config.toml
num_hidden_layers = 13
num_attention_heads = 2
num_key_value_heads = 2
intermediate_size = 256
norm_eps = 1e-05
rope_theta = 1020.0
qk_norm = true
beta1 = 0.9
beta2 = 0.99
weight_decay = 0.035
schedule = "wsd"
decay_fraction = 0.434
decay_shape = "linear"
final_lr_fraction = 0.0
Each number is 500 + 50 x the weight over the matrix's rms, rounded and kept within 0 to 999. Layers, rows and columns count from 0. Numbers have three digits each.

# layer 6 MLP up, 256x64, rms 0.242, rows 186-255, columns 0-63
488541461534517461551386482558523515586542550424408433511548519539530460502470451465433490499543506474489521478497405539462513487486460496523494495600536428514531439502379432507397506498427512
488529428563603519522522621518502502494443572436518587446520600461526523486452474526380502489595577510440452428498498564506504468480482525395512471526571463522483470447451513554500412460445472
397560499523547514502508494553460478527542487465520491542521614470510545433545494554475434500466406524578510439518548500554381414624393486517476510484497368517535491538506571424450494575461511
543503476471595475522521471562525533467525519428595599536488509562529551561508558463520490505426578520464478443481500579487446503542492463523542458626446460501491620500492571533489570493504425
390511406508538460542598542488535508463573472465453482488529541512631602425537453450512472445480465558472542486532522515486560521545482560447397471559448472466527498431449455418498526558491517
414445440557533536550503507477530534523561564402488625623484451521426511410533423431472528549482499491447459507505516489508416404506549562401545495509555434554515583498505524449559551435420507
493442453499517514505519533515500544466498540529515450486564598569510510502589463499419424509469534504527552432454406610482498546551464526493512491526408492513482529536422525364429596427509491
520538517536475472509513461518509523468454550469586572487505482454479538454563414499432493582479611507480554490435430501423433543509478412480579479529465395543485545521512555481441573415470462
485568492480445492491493474524571516556452500454473513566547454509476550383487485495463509536510511489525497400506551460459468465463550503471452397502513489501553442526440455460366470516495416
533527441505497487483495520480444518535496466440544429504462612548474462520504451517432499608444509524438575400548420509571482384514488495444477420447523536491565500474471477432477526480427429
448505549555539522414456577502606566488532537441430506567443512552552459486511475391440575507443501581488459478450413524470500444577499521539451426472488512464575488424425427419468583544429496
492551535504481521559455545416561521520405548435443542494563522499437551397558453432554402578525450521450560584472501521427519483557474577504570473515548512548516625541487535476446525510458537
488421517532537473569479645579514522484623493511640584451515467493490531455528511437451418446549548480528558512573492520447529544532446557500559457543536480526511486430459532471476492474469517
518433468513559585420418556524592558467548543531552497496492592469565557583608474517499516490548495480543446490442546585495590445515418516478496495464493555567525442422495514504490567537571583
505485500488561396453334520541516581388525539474488501532481532474474535489508499449470440485545505542525652489514575547559515523537511567472488463470511498588515462506455480542451456475583364
554523400584552469490445553560531611509460478464509531565493503510593493493502462432473468548492496482520504395460456454551437369500553477480362384537428526511465466529470525541450447552531431
489470531537492495510438631491506620447422479459537486474507618472499511463547449511529504388516510555487508463537520407437487451544410412476472540505506533511600508497449525533470580432403508
408483616533532562544466519469466529532411493450416533455478496456466585541483407446473523446482497495492496498557541509573514396553488462443553476659564450560560524558447610472477498512518442
503478522506554541449462525467523518508494510437594518551512471557418407531488407375514466574391530487465565500447526567573525538560459463506502419603608495581487533436534532540523477545436438
557463451484509522582445575473492637517418565385585541542415511556493483487477539577425504541463530550405522501469531491473509486568530507429479445551569507514535565484576496479497473509538437
502490551512555581516449467439640525517432540420472605524423464559469594440477527439531450570508574544457496539612416520544416502553483570461506479539545480513461533483571531495477447499530454
441545588500575568484478521471566529495511564547586538442477517616588504410475425488473531570514539392493483455494487542463569507576541467384447495571524516555489543528509586446381434491470504
452586492532472480490503573526514589485550478513515512497424535473630569501583552544507539546444469483472453384518514548498593490511461559406400479582469544502534428475488492466474502536418382
467438563501549591487458593502503517466577523493552497481476550447552505492583493508476476567388453527517489502620447560511454494580492579459569432575548492535574547611479472493555407468429588
512557499460456524504393518529617498514527511521508471527429498473521491489546435447550531560438505485559472467570522557543563436557496478522430462478466479502525472381441465600490529484475540
514534447430518529498546599466538536498465515514562491516458557575561507487469499517387453521518576555531493537513475470508448469534503501502523555551582481531549550380493587466517514510489417
566476505486500542541556554508517555568548602537485527489422534485427597510438460453433480517415545451571548480460462577481482484488540500488531480474523483487492537378489495470434428486410520
415521491475560532483447556517559447455482653526498606450457461530528487500431472536516492539476539449521508538527529483643459527502501487498382482641530477550495519437444536427464486575421465
338443456488553468471524520584514533520546511439530483629483555443525523433480484568484530494448448498499479531567447494549511437555503511518479582501508543543615551557401573380516498482503458
446564487476566530442436546537538520508483548555543538503430509489498550447509404472507506581512453563507518480480490518529520461551492533442510458508445535460522577535536592440536538556526443
471480548632501476506396659507500525413499469499526548667476486419540482442583437428462470533498572530491514530569520489505466384591563468439478533488435505480486506427427556494411485521515434
480531468534511492466521516563494595535466551509582582523481617491567444463505476553545533528412548569491515549488513437503547517558427571400547481499588470574468529543466480526505472466360449
420428537488451479491572630600523593445544494459472543505517482497469478566534468454646452482487436531536496514516473520480540498484486493479608489501413486546498509497487528443473474473487491
474446579510578576532485552482485564528489513435535468408438500512566566471497485540589480549545439548425460431575406590510468487581436388511545509463404479526477458469409562456476556433418486
513522534576462579393514585536478506558450505493511527465423510530532525477631403498501481543460512505490503428546533531508501567539543540528502487604553511578525497450383499536511429525517559
500461488477577570503472511514624530515522485508507506554493518553453519565495505480545437524476496541521599473520401534460493486493427453447571497458483544545454523502380529434443489507506424
464537494453597586473556462473591496485382520426525490531488603483464510520501539395493533380543485526494481483498530477508493464501496495460530504501444503545572517473430497418434476454522536
473493527535579618577496492534505516465464489521502474474479575487566545507620463477503398532490505551571578470502522590483456511605438561421504513535486478543523475492504604426519540475554397
475506552536605523475518532506573540399618494458554599573521514497543451386511487484525528523486460546489557419458546483558601536460507515498547422547480461532613505432433505444523527514525514
448528532549533600410497509578503536544577502523480535520569523420549510408530439435497498476408502468444495446519492482434508509544494525467458487505455445542433363479483557539489425466538402
505561538552450568446480523461567524506477436561486503585574520527484521416523522461515574511411473578585548412497421560398507579514525436462502422525517468546576540518448557482494520476497538
516451453524585512426473508604440558450483497510523486571387570514473514472587327407499498511535489523471559501478577578481566512517439495475476460536499459465486406430502573415446398489534525
555533549507464486539530490513626542446522576479605532517397491481486528465627549557538450500438539573448628510423531498503541455539495527487565519542424464564602581352539552476468467418431480
412485427469616588505419523524469547418555508482476561506438537451610537497605490517478517569555528462427533492564565563507502422530459426528451546471488474436509490449491594430451434497416492
466470599523421549515530519436506533477540643487468490531554496482525565453502520389471537487494467513480415486553465507554494439490506430475550434584431480500577513402490477449396481492445560
377438567448518544532479552543544562574503598528499505548515620483429541467493451495381453483565583544473495409535508547503516602545487382497429437566510479545570590525516586502522484463509446
520480393565501499446396478439515531490585536536544515562536622467438572491505539515507530562473514571519522563471481539550506486488491502485532494564500545585508462369388569550473464456570458
518472479464436507477574499494496644525558594410559517546539473461468522493558585433515563478465521468525498541563432468568581474509396471570442378479515464548547483454491499482516431541478500
491527437471612466527553469468500558503504620536568598562443545535476535478499538478506526461493512462483521469478508551594483446533455454539449475570561509568506531494468552440519506503291533
530522521522511586465402564533475474534481488482420492552491487444523492360528480494490385507484505492475485522585495512504493516521536533546494515541545475499584427517473518460442494549472554
438386419480556501568482463536474512488534491444494571571485491540512409519482464531387480499452454571474534412452477493489514490616397575446459416448581481527524426444498476429496395447457485
439523502549456520544408517502494467500577515449593458483406477551558483400439534424457537510530565500559578445501441513498457477486393477550555501513446491539555466483454541479386429499450500
506545487468458466475495513455545507445531581494549494617445497445483451500517471513552454559563549460567484516540501525513593471497483496357354499518507549553495468472446507551468533458563457
498560485503470552452448552448503498556589566491529532494543571507516411515437375518509489422469473519468441379447469487497450503509443475455554455575498471562524436364449475516502514495454540
522541536437465563475460610545459575546562484475499625571534582448558549452513492464494496489503411562510477490486497554520595563565482395470496483630550440496542464519479619491463514506511377
525429518594528455523471490523518596579503517521501473491509488478556540438539390540521506459531572538466491488580500521470550465499518507411462503488493440509475453413488554493525460489458498
542533541478519539450481435498542567448557510440515591458408527468570493525554489561412427518530493500490437482507471548553562522584463460455507481546469470587520359394434509506446449526545420
482496557495477526470465518506582486457522509522531539509476545500446489500488544506491438461482549471518597524592447536434551467507430436326501544461475497522545605460497596495475505562519494
507579465592548506503419539499487492515467513483457414548423526474515611488469369557484470603484567474445519505482447585535447447503462552432506497548521503540514585474558492485487575487562421
498537451506434497537406494533536533479465581386488524509540547595412450472480441498680469448480480489525520464587528473450530450587482443478512479590428498539557516521446599558453525505528448
444544540470482461508472491453530546604533602443449484507400535560472485498405484475506479558542464402521508437541450538480522526555518393407560453533582530495557465472472513502508443456453532
501433517588611471562547567543547503597435540499472480471518465540430518455506447513443534476468545486467576447484451581553505535517358381460399540553455509522549557432412542429451415500501532
465510486520437373421376583451565542520487472420539527546436510528496556445542582489532521564405493472516525482498519540483559481510508448500578530543546477484493556416521573505445568526483396
419485442548448552458511524506549519547607534424498546472503500417462562484456511531511524471536514426427453538561443563458496519599485550545554406601357428538495531459419424497465592533481460
411509556453484554546497540501521539493415486425488560606426555539463592537467439471535501554464480553561511470425576505544518469559451464454498437527536493547543561475491572483509547529495569
492565433446482491506459539481496572397407541516480510540528583519419516424555488482502507467469489482491517452506453561428516517478506458387491481474421556525498477520452499394411580523529470
424549513492475457515365499493556550573423458486441502455530613545578518510504431438368496531439541563542431457578516497467433567529425515535558472567478531597511490538491489473513420434440513
396569458540521525457522414447513490407503568412493435571539487446485498483529472538535442514450462491472502422472526506548541493630528410482451476544483494508539522517538523484471514462488509
488469464497609503407406556557505518467501562529463470467412543494477547560507441503480496445430484479531552427541439526527564413574554439533332488503457431505501449511495606512417507367438423
452491534523503511420501541609537497399493506500494551565504468480481560423528463420479515588506514582454518489408540486420520499530477522449542400513495517461572525518484530427444550416447529
# layer 6 MLP down (transposed), 256x64, rms 0.237, rows 186-255, columns 0-63
476504532489487517442593462456463471466527522517564510428394489521439513496525451427616558508446453526492428541443583483518462500505475533452529589416496494544515498459439530526616533435523493
448490493537542409440552566507490524448509561460606562373499475478549450607484536429441553544541502535555418390510488462529513457504515486592499449494500470519550470513422428480539488547440472
443534490565472523461470439494507553461484484460350457606472534501402512487542539495530440520476525429579603603410568460528530549553507597495541494543541574609453524625508586510553542470588509
491513424476504472468523497567514534574556468533478512490459532559514500513486505477510494530521571416502537442587543495440512481481440545532603478480434582531466551587427432503490548516573493
524491559533498475537531518511452561519552484518537554543498373515495587446451441493403576464457439449412505504509489448504456480449539562497506501480496510401478465548596494471542527535551549
561520504412421527520542538550414529550435507487470604506415479388533509465491486557446462452462544492588567491466502428486463480441480497467606536431570397540508540487489449446484504455502552
605450462453500433525527449522518538484509451475432491515594432474455566383390424469560456557482474471542421474505524495505528478456420478563480443534536506499552414492437443522435426521468466
622474492564549438483534546526493544487484478446531444538496417405523476537465568462475505435535554477492400473470509521423494539517445542457532501521505380580543441589439484488435590551504480
522491571377545586460513464455533567481518401607505486482411433535547530548544521550514601442487452525493455518442479519439467534483491484472509524518537547547514462474500431446556450468444561
484511577528519411473529465510552443546498520440501543405471488494473569469494518558476586548507460483434523541506512541454533516556489504532571505565570411467507462551459505521517571558601491
490446482469449495498532562520499484486462527612455449353483448537670468525468441489392509503542569468511509473562391554541607546473530579501470587559483498412535461487432492477573505465562570
404545455509408531560387537519478483444519505577545488449398553442506457442487503540501535508576493387529520519591468461513452548475537536435439475512471485559388450576522385543419507473544436
488487539544532472474424521490552464422472606546471555564494432447496460460442510591439456515550442547580471440574484464515447452466586429403527530530441535562473502451557471519440519522572533
513426559484489414552528459525560491465503467499525460404434492501502439414513553580507552578518520468572462484441446480568481524445355533493513481486506470488454447473535431503533579457372505
555480556509465466551562513449447478478433469516638502495569451489500496442476474559538509547468582524553433525389506534514537483560393449460541483532471472495437481468551526470603408501431434
588469507363448444392477494508574484559509453532446461495467403438490503518497557544464429507437418427512528537498423481459550446556470391460515497546428476450410458565461469538514427509499529
540399524528545464553517565492509487595470620498520587502565500534547541529454518534481537489493547596506578568458413437494532571537522462472482574557477546611487398504455448598537535488491440
549488480481427516532406365534532429422476420558457523529460541502494428450498533529538563482528533485482398506498558509403571597512530471495453486620521468505514453527492401593451489543501515
422535555463498430515517473512500415548416481565461468445470473625595496509463625517504554544512514485477507402501470492501490443626487530426542504619557489492432519515547491420453515450496426
555486516476515483541430551599474510453443526580511494492524531467547401470507546596590505462510490596535462596561468491488495440465544508487602525430443581541487477527445447549463513545469484
535484456596453577571482466454536551541499513439558491474452522516447456598523536537491547408500469447517534533456511450548552375481495511458523528540453532428462473550468544552471566497482509
517525453502513385480556389509557546586540485502489566444589491454526520542558496506380601471389487444559532377566484452425498462453510587458491384518552577534475500425460560450428479556452547
494574551456423568554539469398566551545456529543535545482478502405480559496514497515537521538479595534562510514537527402541518456385491667475609545549530464523467503482445501445406524505481498
474493544386574447534382519516453541543534497529456379521461505485442494566581511397457484465524491566568445492416533490457401453637513514532527587607461476619515460398553475469572434435415583
508539507511521517486576531507536511403537486479536422479493484502455489502474582483493502477456503479482470529484476519461505531448508459477519580540449513549449504586612436538444515551454518
478450554478499519445525447472432405418532525484495475486478550501453529530505463565518454490449524451521538505496488499559504488483528541514539534429472530444481487559405454529526441546481484
473499481451505482576543490477542608433533334502437531530500461491482498546569464448418531430519481491498504477517461477499495427511478483472462450458510457517507481506448503545446565615474468
476510547495428436553488501523468629465523464577506519526509473476509485469561594462482409477453472379542490414413515455488459544622518517610551493480561460539532452602535473503457478499415565
542496571514429529562545490524510456574512532440476389473422519434503478531589491434484480444602471391549447526433601411535531535548480531550442448437479592510467600534538514465592446451541523
498463555512489424491514490562442567488469471460545487515534496518540541521485554507538505448515524451545496470468545451463580570428508490572471448529524427458512490508534492508483436535389492
535552430547401494495413456486581466404583526479421453500435545534492543483450458547561559367517454509619479503496512503515566425565565387541420507529556499457536460499491584529665435449448548
584520500471509498549519485468423505479555444546404487482613561554573515550424376429470522385524379535479521463514477519547429528445494467554422558497509488457441485472539544486466602514564413
472414490501491546523539406457484539540443444447618484491438477500448563510510548490460427520534520437492484465466446558558467548492532438481480572462537481488498429502485457506520431500512466
504500481454395479482462414577498517477557472470547490467359490553417534424481475526477506490529481478565528500554513471588444424474490582558511531500507464469470572468524504516399556330467471
556544503554564478426395437447452472488446433448561552464522506544507503561495511427538449530485460476523550423483559499523514542523531481493520573478514537489447512543422432510551579488463527
471506537509426541560444490422431547499484542448519479437499479466493482478446475466436504377557456474567518524496521427521392459457495482460461502563410393559541469475469413515559437487489597
541498523540487499543486511474496552483552527541519537465522435512528521594429455581532471520527468531517536451520458499472502423469561462525440439452428561529418447502577419576474543530429498
570529512468503488481512462423425457432466508478560485485555570438559528535485487552459520436468486482518542570506581414496474589573414512430519558590514481462485523501464528506569457452461503
478500503518442504498440496490344437527491526528480472442514523526405486553484495471529584565441560514492512544543617496531536476572547442521440512483517468397536423589498518525456504434550501
514578457406466407520380536481525499448480508513441500558443415562535459508562527499494456392519523483505519513444519432493558517569490493581428447493531546525560543476563451384501535506496473
507528494460468521551485498551414355542483587491493513409534520591472541514538425467468509524453571415511406533561476508524521529451548515451494556565539403501451425495517478449566490476515470
460495521418487425472539565540518527508480475568453426547451486417641388517462595482455510514532567525501549527459521371476444479470615595359466507505525500531617486483475405489562548513569535
486575511487480511549557521356506465560560528558451479475486450500520475500385475499524511460421487523468516508479522512489642429525485434382479510419505528525440483624525438604455559480511514
387479547587540503574502424443445433513531500567407494500443507527592605545618472569545576546606510465500544533450482530542524470539539499542512435464451503475462551518515507387518556505485579
485491469478490559416561430464575507430500438468467478449517511497436466464554613476413516439489460521454493511558549556502413498569483516509504519583552554407519477521530445570504516525437526
574498457438485393393355486554484375580475468521566584498551537566496515416454458519475467545526495483574572485479506464496460519473552411469519389594398331542519471533459472414495413496453531
542465560513449460567499491500592531546557517368530444432509419491484436499452468567507526459564430454488483468469573482492580451428502557514529500449485567495524560533505487508592497520395562
541537547470547484496552479428534460494505478500517513417498494556504478450567435549486565483587467446541450388554441521450553492524514520528502439459544429521435486492578544470562446513552434
614492452523570584572488500585522526425585541440390480554492373458580553477493504449535583397548484505498402419464408539452557544492487557491425434515563538516619398534554551418518496519566576
553504523507551522516541476449632510534531547456521445572462471510488498592457509487510560573470428482552560477503542481561499496504538470401558568485468566494471488460500533514584511454507483
533475407535521408434652563532470498541556486579522533510527471406445515462468466504456500497512484511457451500547480437486394497531523503451535531479386584487558479622457465452527448466460499
519459576490481426451449466513423407432479479511571506515464548511496475554476398486548554579449425550453472536418485460546500499513445547457464559448424455502532445571417552578466517550498517
442439476429520491541499475474514433484543526495506500522469505554513514468460587503565522491540487491463535455576514583474437528601473462525599540542465520432502572548546496488501399536484455
514502469434542506576467562496457442466530531627494503485527431476505499533457434448527521514592540528550629442478440462487475472489565556458458501470483455564452414553495347586446451543537442
531530451431435530473553455478456576375565437546410510484459651438585514475524464506473471624493469449486505495552562561451624461548490403526455450495525471499470386531546509547537519500450455
518593570467506460528523540449461428477519503489562521474436453562554566446560553479561426540576514506532543515442517504474515572524451542479438529514441515508570500533510392443525491444535480
513524522453561569579528545469484510399478492456515473529509503455583542465511568545500368552512576499421519476509520567561443570514501518412499526481512447423546456450495466443554535569601521
510508458534451451443491505371413455452464508559443462518510507473561459484450530530513532472517583536445503515476473523592504510503453523550426527506514483485456460512509441448494463506468476
490491450388478463491553528574458545481579522607453631459517488535466527458501505539498485495459533494462542509573486440489505529515487462496411492496479488423468413529516447516505453464481483
479602485494531491542547499415513457493474445599471550407550526518559495583644451496482433490416493522470425642475420529506478564555427506565465482499522476495432454487451388447463513545475517
524476527501431411493394526440491471486506560489479511473565615511466485585491562595431551500517501484517590443475510438527518520524417454496516528548569460498511520493493505534454396488513515
568530476589540422570541541521385472509545502462444472577532460527520491513468478455448622515489656519482460505523495493530424463556453507638490568520498420436536554485480481434408489590536539
547560517560659500541460494495506529526471379531460507429449532471520419512481427531510398544464497477589547472507508493501507434531564524520441494496514483622532426453504433523621480466515567
523437413532501424603509506548423523594451491499518520535478417603488435506529498467485466483396518407515429607479491439550468486503596455519490495457476534418465536507543554542489410462492453
488527557484483573544512516547483507537457450481522533474598492422518450449529451552478531445523522492539486540557447487492609556484454503451511473477557482663567453458524443505385495499544436
493496385475480482454612558489517481515565485561568502489453416475480529469488520516568458516503426548538421453526541493511516489512489508538478543483482498574536453506578509485556477425564537
571592418536554514492445525481486414539494461451495526510563577352547523507409506475528508486551596398533488452468522573572443516530390431534558452469540519535462554563578560618433594575533507
497437566503530490575486483526540530579519443576474524480513573476479502498519473489463503515535444391469487588541482423483457475435557503490447471494468490594526475421567469550538491481518520
433512480439634473434485462475532546512558503457469614453452483537476548519582498462625465429442415521445560466618470534450579544530467509595477531576503505494495493561541465466511682517464452
489486548500458614501502484464518445507428479550450508394480534502592419484487557550583508510506529445510533534405465462476532438538474483532516463511538494440423454431503534489529486529454586